Weights of a small GPT-style language model, trained from scratch on English Wikipedia.
Size: 20 layers, width 64, 3 heads of 32, MLP 256 squared ReLU, vocabulary 32768, 5.32M parameters.
Architecture: rotary positions, no biases in attention or MLP, normalized queries and keys, some layers without attention, local attention windows, gated attention.
Training: a variant of Adam for these matrices, 249M tokens.
Each number is 128 + 32 x the weight over its row's rms, rounded and kept within 0 to 255. Layers, rows and columns count from 0. The size above them is the row's rms in percent of the matrix's.

# layer 4 MLP up, 256x64, rms 0.155, rows 221-255, columns 0-63
size [ 99  92 105  99  94 107  91  93  95  96 112 116  99  98 106  93  98 100 108 128 106 108  85 102 118  95  97 103  82  89  85  88  91  92  99]
[[157  68 145 117 117  64  89 179 109 148 128 126  89  90 163 124 167 105  70 101  93 170 112 123 162 161 122 135 213 139 105 131 104 119  92 142 138  84 119 144 139 149 126 171 152  82 200 135 149 119 106 113 112  80 118  88 196 150 148 120 100 150 129 149]
 [166  88 118 133 151 124 161 120 115 168 114 149 163 157 171 157  89 116  97 124 139  73 117 138 146 138 182 149 187 134 162  96  59 102  64 178 146 141 112 155 149 113 147 170 131 150 106  94 204 139 109 152 134 169 116 119 161 152 119  82 178 102 190 123]
 [218 111 174  83  83 102 114 172 118 137  86 100 129 101 134 191 129 129 103 102  70 133 127 110 127 158 140  93 154  46 140  93 107 195 141 105 154 122 106 154 145  64 154 152 157 150 182 155 124 194 122 140 134 117 132 132 160 134 130 116 118 116 143 111]
 [102  81 126 117  75 135  68 102 152 146 148 121 140 142 146 117 106  56 109 116 147  91 108  82 118 153  91 127  64  89 123 119 127 143  91  74  79 121 146 136 128 113 100 117 162 124 188 100 115 103  92 103 144 102 217 150 136 156 139 105 124 211 141 111]
 [ 84 109 101 157 101 103 125 131 162 133  48 120 178 109 127 102  90 116 106 150 103 109 119  92 138 101 137 129  87 101 164 122  90 136 178 145 135 138 166 157  94 123 173 187 161 202 119 117 179 131 133 158 123  82 151 102 174 104 164 162 145 202 134 168]
 [149  90 156 112 134  64 106 183 112 133 126  96 187  99 141 174  95  79  95 142 100 153 143 140 152 181 202 104 112 112 144 122  67 166 149  98  99 104 136 166 123 101 119 175 184 150 157 137 155 108 154 133 127 132 162  99 169 112  59 126 113 113 137  83]
 [103 129 142 157 140  72 156  70 134  88 127 115 166  73 122 148 102 172 117 158 122  91 121  72 142 150 137 142 146 129 122 144 132 189 113  86 121 162 226 149  28 117 155 133 155 120 157 166 146 154 100 130 157 127 148 111 111 194 125 119 124 117 151 110]
 [ 86 127 112 115  92 110 133 154 162 108 141  19  91 125 100  95 102  39 129 149 128 150 113  91 136 117  95 172  89 173 163  79 151 174 110 146 142 118 148  98 180 135 126 173 127 177 138 102  85 120 117 160 121  96 142 112 141 135 125 146 177 133 142 172]
 [144 111  97 123 101 111 111 161  98 107 131 113 116 162  94 187 118 155 149  88  56  99  96 109 141 203 144  67 112 106  79 122  88 155 105  58 200 125 133 166 117 103 116 165 130  73 106 149  96 128 134 128 114 124 162 140 163 132 144 190 140 100 140  98]
 [157 101 111 143 131 127 149 123 106 117  85 103 132  80 154 134 130 126  82 155 177 104 114  83 159 200 125 152 115  70 146 141 130 144 122 120 165 158 164 132 106 165 133 127 123 139  43 106 187  91  76 131 155 118  60 127 149 185 110 122 207 146 118 106]
 [175  84 157  68 116  84 147 133 162 132 160 156 154  97 157  99  87  94 106 118  92  66 120  82 108 144 162 156 169 176 115  77  98 123 158 176 153 137 143 123 161 174 130 143 119  94 145  75 135 151  67 157 156 160 156 150 144 134 159 137 164 158 147  73]
 [144 130 109 186  98 130 132 106 146  70  56 190 159 143 154 124 145 146 125 126  99 160 118  97 152 157 133 206 142 167 165 127  93 131 150 163 130 131 147 121 127 153 108 185  87 121 130 176 167 173 134 157 142 185 120 118 204 148 199 125 141 134 136 114]
 [119  66 111 136 107 113  91 145 186 126 122 108 209 152 138 127 140  81  98 128 117 137 124  93 118 128  95 190 101 149 101 114 128 136 140 113 147 119 129 177 117 168 114 123 205 120 174  92 108 114 144 181 140 138  96  59 130  91 126 111 190 205 129 146]
 [135  97 120 180 118 151 176 118 151 138 131 160 152  70 167 112 104  98 132 101  97 148 100  76 131 124 122 131 132 133 131 131  86  67  90 120  87  73 161  97 178 165 152 191  72 119 153 166 152 134 180  94 162 179 140 100 145 161 110  89 118 125 135  63]
 [110 122  95 102  97 109 161 135 125 103  78  74 155 133 160 115  76  70 109 165  85 164 111 126 114 149 122 165 164 134 164 104 156 185 158 118  95 135 149 134 122 115 169 152 174 184 192 162 139 137 101 143  84 151 135  47 199 139 122 121 119 117 124  91]
 [173 139  58 114  35 113 154 149 107  98 136 190 156  95 169 115 135 138 112 157 142 131 117 119 121 168 165 163 162 194 129 121 123  90  91 166 128 160 121 160 114 145 123 166 117  89 134 151 151 190 122 125 156  94 162 103 113 151 165 147 131 160  85 190]
 [177  78 115 117 148 129 188 105 136 175 119 151 125 169 150 160 104 105  97 157 142 109 103 128  79 116 150 123 102  95 164 133 128 144  85  61  87 210 125  85 128 123 183 180  81 153 110 100  92 118 128 129 169 149 165  87 169 128 113 101 114  89 112 171]
 [153 102 155  63  97 103 155 120 113 137 119  80 169 121 146  82 114  78  93 139  97 116 108 140 171 160 126  91 162  73 112  97 171 204 124 123 173  91 124 106 146 116 113 178 186 123 119 162 123 132 134 110 159 134 219 121 161 171 112 133 143  93 154 141]
 [101  68 132 126 100 105 178 102 122 153  65 117 148 128 141 179 132 113 151 177  92 157  57  82 134 196 128 101 101 166 132 130  78 127 124 145 157 177 135 128 150 129 155 139  96 165 102 137 154 158  72  89 170 196 162 148 168 116 129 109 137 156 151 101]
 [152 114 132 142  95 130 185 197 175 108 101 115 161 152 113 164 125  81 110 119 167 131  51 114 130 202 129 114 182  98 180 138 110 133 134 146 106 132 200  89  85 154  93 129 151 129 111 142 135 102  84 140 153 116 148 133 138 150 156 200 112 127  84 158]
 [126  97 153 165 100 123 112 153 187 170 186 114 114 108 130 186 144 113 133 108 127  50  88 112 125 184  87 102  98  73 156 139  89  99 107 142  80  93 142 148 124 111 138 142 141 151 119 134 170 111 163 123 100  76 109  88 186 140 122 169 195 102 130 160]
 [152 104 123 141 136  94 181 105 160 118 120  66 177 159 143 109 123 159 112 181 136 146  62  89 125 160 100 110 139  95  83  87 133  97 108 165  89 156 172  91 110 198 186 200 125 137 100 137 159 115 123 135 103 130 176 150 182 124  98  92 125 151 141 133]
 [120 101 100 175 121 126 170 200 142 108 100 145 194 167  97 169  51 125  87 112 125  99 164 131 173 116 108  96 128 113 184  94  75  95 111 133 133 135 172 139 141 171 135 115 166 103 183 128 107 128 140 109 126 138 137  99 133 142 160 167 210 125 163 133]
 [131 126 100 123 116  89 139 145 157 161 128 140 156  71 158 176 152 100  80 112  84  87  79  99 133 173 158 124 200 127 157 130 133 189 171 123 113  68 147 109  74 160 135  87 151 195  83  98 194 154 118 124 152 120 113 136 165 151 120 139 142 144 149 101]
 [191  92 114  79  95 115 158 140 181 145  63 172 141  74 141 176 162 164  86 112 135 110 105  62  90 140  93 110  88 110 188 131 123 124  89 112 109 130 165 127 114 138 161 139 151 155 147 156 106  99 102 106 138 171 155 177 144 149 122 157 106 117 121 199]
 [131 129 126 157 124  43 144 158 132 140 108 130 154 125 168 121 136 119 150 126 179 158 118  47 113 135  81 154 161 146 167  82  93 146 181 181 169  78 122 148 139  86 120 158 119 116 173  92 130  66 101 101 145 180 120 112 108 136 155  60 141 142  89 130]
 [102 127 134  88  70 135 135 113 199 114 187 136 102 146 138 134  91 192 123 175 123 113  84  90  68 152 107 149 120  70 155 130 185 152 134 142  65 121 139 122  62 215 113 154 100 140 130 103 152 121 114 115 136 139 114 142 123 108 148 102 137 120  98 178]
 [199 148 114 107  37  96 174 136  82 104 122 177 137 166 128 122  90  45 142 138 129 127 111 122 165 152 168 147 126 101 154 113 137 137  85 107 171 114 128 182 116 119 175 175  99 146 132 107 188 132 142 123 116 141 109 131 137 133 148 167 139 177 143 190]
 [190  70 119 116 131 109 174  95 122 162  83 103  99 122 133 148 193 114 111 167 174 137 146 113 155 121 108 130 168 120 117 110 104  98 108 104  81 141 135  67 198 135  92 203 179 123 144  96 133  69 113 140 188 126 103 144 158 152 133 134 115 127 147 176]
 [ 99  82  88 129 133 110 137 149 124 115 120 103 137  87 132 120 148 185 129 142 131  60 129 115 178 116 110 164 131 152 150 114 127 152 173 111  91 151 176 172  77  80 144 149 161 138  91 146 170 150  25  81 118 135 112 127 155  92 134 162 187 148  80  96]
 [112  37 145 116 108 128 149 122 204  78 139  93 172 152 168 110 115 125  95 138  85 137 114 141 111 144 177  76  87 147 154  80  77 173 131 146 144 131 178 129  75 167 156 151  86 137 115 163 154 164 168 187 148 148 119 110 150 109 146 140 157 121 130 131]
 [119  46  85 118 115 114 172  70  99 106  84  82 132 139 149 130 213  96 114 150 135 114 141 106 166  89  88  82 171 123 116 113 168 167 129 159 131 117 141  70  92  92 152 136 163 149 154 122  63 150 160 158  90 152 133 101 140 116 130 121 166 119 130  84]
 [125  98  65 157 123 127 139 139  77 158 144 126 147 122 134 140  87  47 141 160  57 115  86 120 106 141 119 169 105 173 183  95 121 190 153  76 131  86 157 134 144 144 108 125 119 138  69 137 165  95 114 133 108 183 114 134 134 111 131 164  98 102 196 157]
 [120  84 132 119  99 106 191 130 159  85 110  73 160 102 151 141 171 107  74 117  75 124 140 101 134 103 137 126 151 196 167 110 128 137 172 129 100  91  72 149  52  87 123 147 102 120 109 131  83 148  92 177 138 140 120 102 160  85 113 107 100 164  94  82]
 [118 105  69 103 115 103  85 104 129 160  85 145 166  60 142 134 132 161 140 118 142 121 108 107 150 186 157 167 170 119  85  99 127 102 118 108 163 166 114  78 111 123 138 150 105 166 150  81 138 142  87 155 194 168 112 128 172 163 122  39 159 154 138  96]]
# layer 4 MLP down (transposed), 256x64, rms 0.138, rows 221-255, columns 0-63
size [107  92 105  91  95 110  94  95  94  95 108 109 100 100 103  95 100 101 113 107 105 111  87 105 119  98  88 104  87  85  84  92  88  92 103]
[[191 149 159 119 103  76  94 102 114 149 110  88  70 164 139 126  83 112  79 182 151  96 134 101  93  69 120 115 182 169 125 169 145 141 165 148 106 118 149 126 111 114 136 118 132 158 106  89 115 141 142 117 176 129  65 133 101 133 202 142  80 143  71 105]
 [171 121 172 187 154 146 134 140  94 168  92 105 112 131 100 136  94 140 122 124  84 170 144 181 159 125 146 131 150 192 138 144 115 121 146 178 105 140  74 131 141 134 109  94 135 123 153  81 147 179 157 110 161  85  32 163 121 161 161 152 177 181 139 146]
 [103 155 128 142 144 177 112 118 107 180 127 155  70 176 170  82  88 132 154 101 213 147 128 123 108 100 143 182  88 170  96 141 151 110 129 107  99  94 128 132 161 113  96 120 104 182  82 153  84 146 107  61 187 139 124 140 165 148 107 107 157 152 121 156]
 [151 129 165 132 183 101 178 102 140 167 138 169 120 126 114 153 128 204 115 171 163 102 121 164  76 131 135 104 167 183 139  95 143 152 113 127 127 108 164 137  78 167 144 142 113  88  84 177 126 117 138 116 118 153  67 147 108 147 171 184 140  43 112 146]
 [155 108 105  81 152  50 141 182 120 157 133 166 129 100 111 140 124 124 186 143 141 142 183 175 114 112 197 125 159 146 116  82 148  93  86 123 114 109 151 119 160  86 101 130 161 160 153  91  68 115 186 180 157 119 125 119 137  72 137 133  88 137 134  80]
 [ 90 115  89 127 115 221 147 145 157 169 175 188  97 141 150 122  97 150 122 119 207 129 116 107 105  97 104 151 113 135 113 157 193  79  94 163  94 137 114 119 177  80  60 117 117  98  95 157 154 100 139 128 124 121 112 136  87 117 134 138 123 175 159 106]
 [198  89 234 122  90  92  71 120 136 154 130 128 117 189 123 117 128 141 117 183 148  85 113 151 112  72 151 136  71  89 132 177 147 142 117  76 125 135 130 146 104 111 156 136 148 113 135 118  96 114 144 138 121  36 125 137 158 120 138 163 120 154 127 113]
 [185 135 157 121 193  94  55 154 136 148 159 153 179 133 136 172 131 189 145 107 125  83 170 129 114  90 192  98 148 159  79 151 132 117 130  75  91 132 130 131 144 116 104 166 166 128 161 119 110 113 123  91  95 100  85 141 111  92  58 122 135 134 160 160]
 [167 130 174 145 143 189 157 125 142 151 190 151 150 123 146 124 133 111 120  83 140 224 138 138 150  87 164  90  69 104 155 162 155 140 153 131 112 108 127 172  83 121 118  40 142 135 135 164 108 174 118 138 138  99 114  85 156 112 162  84 172 108 123 117]
 [114 140 164 141 162 157 186  53 140 168 179 127 139  91 109 163 116  99 117 121 203 131 105 169 135 118  99 107  56 126 157 120 123  92  86  93 124 138 126  74 125 156 150  69 159 158 160 115 131 134 132 144 113 124 122  80  66 165 140  88 133  86  96  96]
 [112 111 165  86 139 110 127 152 157 103 125  62 100 124  51 116 102 113 156 130 137  86  78 141 144  92 114 186 127 166  31  99 136 105 165 189 120 130 142 144 113 141  84 129 166  95 150 132 126 176  97 177 126 123 153 158  90 135 141 123 116 132 193 112]
 [ 66  53 121 170 103 205 142 128 197 131 166 106 171 189 109  99 131 127  84 162 135 138 111 109 104 127 106 145  85 125 123 102 139 157 114 121 113 145 121 101 140 115 175 155 125 146  97 158  84 129 161 151 124 102 152  83  80  77  84  79 125 170 115 129]
 [165 135 193  92 128  85 111 162 173 107 121 120 106 122 156  74  79 145 145 166 130  70 128 173 117 196 196 172 141 134 110 101 131  71 142 127 133 101 105 132 125  84  99 184  96  74 146 117 148 124 130 150 163 145 123  78  98 140  94 132 120 129  84  80]
 [151 112 158 114 137 148  78 134 152 111 141 158 163 150  97 150 189 140 114 169 102  71 156 143 127 133 148  86 116  95 196 134 146 182  77 126 128 111 120 147 128 148 135 139 210 100  96 101 110  77  84  97  86 104 116 101  48  97 146 146 165 101 111 157]
 [133 156 157 131 157 132 116 143 147 192 105 157  94 162 146 153 124 141 134 180 120 149 200 147 104  85 166 108 159 111  66  66 147  95 109 165  94 108 139 101 170 159 173 133 147 124  88 136  73  87 203 149 187 100 131 138 117 134  85 133 122 155 126 100]
 [172 125 127  97 119  99  62 156 143 153 161 155  54 144  88 130 132  87 137 106 159 189 127  91 135 105 161 137 153 169  93 165 148 118 130 129  95  81 137 131 166  82 118 141 158  97 125 134 126 122  60 162 163 116 143  73 121 101 166 117 121 150  44  91]
 [114 109  89 139 127 131 149 170 139 121 112 185 125 142 110 133  81 165 112 170  98  97 155 179  96 108 162 127 121 169  81 102 111  58 170  86 130  90 120 135 162 135 170  88 237 115 152 112  85 107 112  85 104 103 146 133 136 126 100 144  79 145 141 164]
 [102 132 129  82 149 105 159 134 159 171 199 131 167 182 119  95  56 147 106 172 152  88 104 197 105 115 143 120 129 124  94 103 161 129 110 174 144  88 194  87 152 181  79 111 104 151 110 140 160 142 154 190 154 119 135 151 127 125 130 129 156 131 172 140]
 [ 92 129 108  91 143  68 160 117 134 121  96 128 129  88  69 141 104 116  61 104 136 105 112 107 105 140 116 192  97 111  78 123 130 137 126 110 131 112 141 142 112 107 128 124 136 151  66  72 124 156 166  80  94 141  95 206  27 110 153 136 171 134 131 118]
 [ 55 153  98 136 107 161 119 141 110 108 122  81 123 128  88 101  55 170 128 114 231 136 104  83 110 132 104 154 142 180  98 155 110 104 159 122 105 132 113 121  98 144  90 109 158 117 153  92 127 138  92  87 114 163 148 151  87 146  94 123  85 198 143 106]
 [156 146 130 105 172  65 101 164 109 111 143 185 128 178 111 117 157 128  84 187 108 148 153 186 157 136 177  69 173  68 133 197 162 103 115 142  97 153 135 137 121  73 121 133 183 115  87  89 136 130 134 151 110 116 138 103 126 123 175 137 169 152 141 151]
 [104 132  75 133 120  47  94 155 154 114 129  60  55 142 151 134 148 126 102  73 156 123 124 187 160 130  80 137  89 100 123 134 137 140 154 149 136  97 104 140 127 110 127  98 138 130  53 100 110 125 174 159 123 130 104 108 156 162 152  90 166  60 179 136]
 [166 130 175 126 156 174 133 204 129 148 148 135 144 127 121 120 173 128 128 137 207 154 118 116 119 114 211  75 166 123 107 170 163 112 159  84 106 170 147 145 162 139 130 155 167 124 140 108 130 136 189 167 187 157 151 135 136  87  97 173 127 107  92  98]
 [ 78 165 175  93 132  70 129 138 110 156 141 131 160 142 135 111  96 175  91 127 137 128 167 143  89  74 163 116 171 149  69 144 127 105 114 159  89 120 146 135 162 155  85 109  87  92 161  92  83 114 188  94 100 124  75 164  87  75 111 109 108 145 182 137]
 [160 140 163  89 166 164 124  94 131 133  96 137  62 118 136 156 107 139 152 119 163 116 169 137  72  93 140 143 124 108 134 159  61  74 117 148 136 109 119 122 167 168 136  93 104 141  76 135 122  75 130  76 114 105 185 133 142 197 108 215 152 107 120 158]
 [105 141 143 135 107 149 137 118 194 169  82 115  92 160 164 113  94 101 143 146  89 129 126 132 118 195  99 154  47 125 140 116 153  80 175 107  95  93 140 120 159 156 110  80 181 157 126 166 126 106 193  93 113  77  75  87 162 129 106 151 147 133 117 157]
 [155 136 111 168 152 129 162  53 111 127 127  70 156 178 169 120 167 102 118 101 161 113 118 104 161 132 147 126 132 137 134  95 101 148 121  88 139 166  83 153 214 102 124 131 175 136 132 199 168 157 174 121 136 142 177 103 136 197 157 144 142 119 124  76]
 [106 124 114 133 200 137  90 166 162 127 137 109 121 147 174 113  99 217 121 125 117 106 130 123 128 103  83 122 137 176  98 168 120 133 154 172  72 126 130  66 166 144  54 143 204 106 101 159 120 100 142 156 144 111 140 143 143 180 118  94  94  94 140  96]
 [147 105 105  56 140 100 132 111 191 182  89 199 131 131 137 118 107 113 130 161 133 101 176 161 138 122 109 162 165 118  60 152  91 100 138 178  92 116 125 166 154 142  53 158 177 108 148 124 140 115 102 107 147  77  83 181 138 143 132 127 141 155 162 128]
 [134 115 146 106 131 120  92 180 136 202  96 155  96 140 142 127 108 110 160 182 139 115 150 196 136 120 196 137  62 157 106 129 136 136 154  89 105 149 138 103 110 133 148 111 101 143 142 138  59 154 101  70 163 127 121 106 171  79 135 116 101 146  98  43]
 [ 77 208 138 114 137 150 135  63  73 130  79 151 117 139 139 109 134 147 143 122  69 162 100  93 139 144  72 134 114  39  84 160 132 100 147 106 144 115 123 158 111  98  93 106 141  99 104  95 189 135  79 112  88  89 119 152 158 125 131 144 158 168 147 134]
 [161 118 166 127 147 117 121  97 119 137 150 178 160 127 146 118 139 189 137 172  69 114 153 166 128  98  99 112 208 108 136 182 108  61 141 201 130 134  73 180  95 147 112 116 149 116 149 148 147 147 132 117  90 109 118  89  92 120  67 122 104  95  80 105]
 [155 138 171  85 122 143 170 220 111 199 140 121  93  79 143 153 112 134  99 180 152 125 178 183 116 128 184 139 124 152 104 148 144  85 145 151 105 120 176 108 113 125 111 153 159  99 107 173 113  82 129 136  74 171 130 135 159 125  96 128 146 162 179 101]
 [125 139 133  90  87 168 101 127 141 152 136 121  67 132 157 129 123 174 139 155 116 118 121 159 143 150  54 150  47 139 154 191  95  72 116 130 126  88 115  92 111 163 104 104 136 100  77 137  84 110 184 146 102 113 101 129 124  96 123 117  47  99  77 123]
 [111 145 122 170 129  61 111 114  91 109 112  94 139  68  37  69  98 171 131 114 114 122 166 121 169  89 146 158  78 111  78 122 142 105 115  90 139  72 128 100 167 102 124 135 146 161 175 119  79 173  92 160 114 120  82 162 118 151 135  90 137 130 132 139]]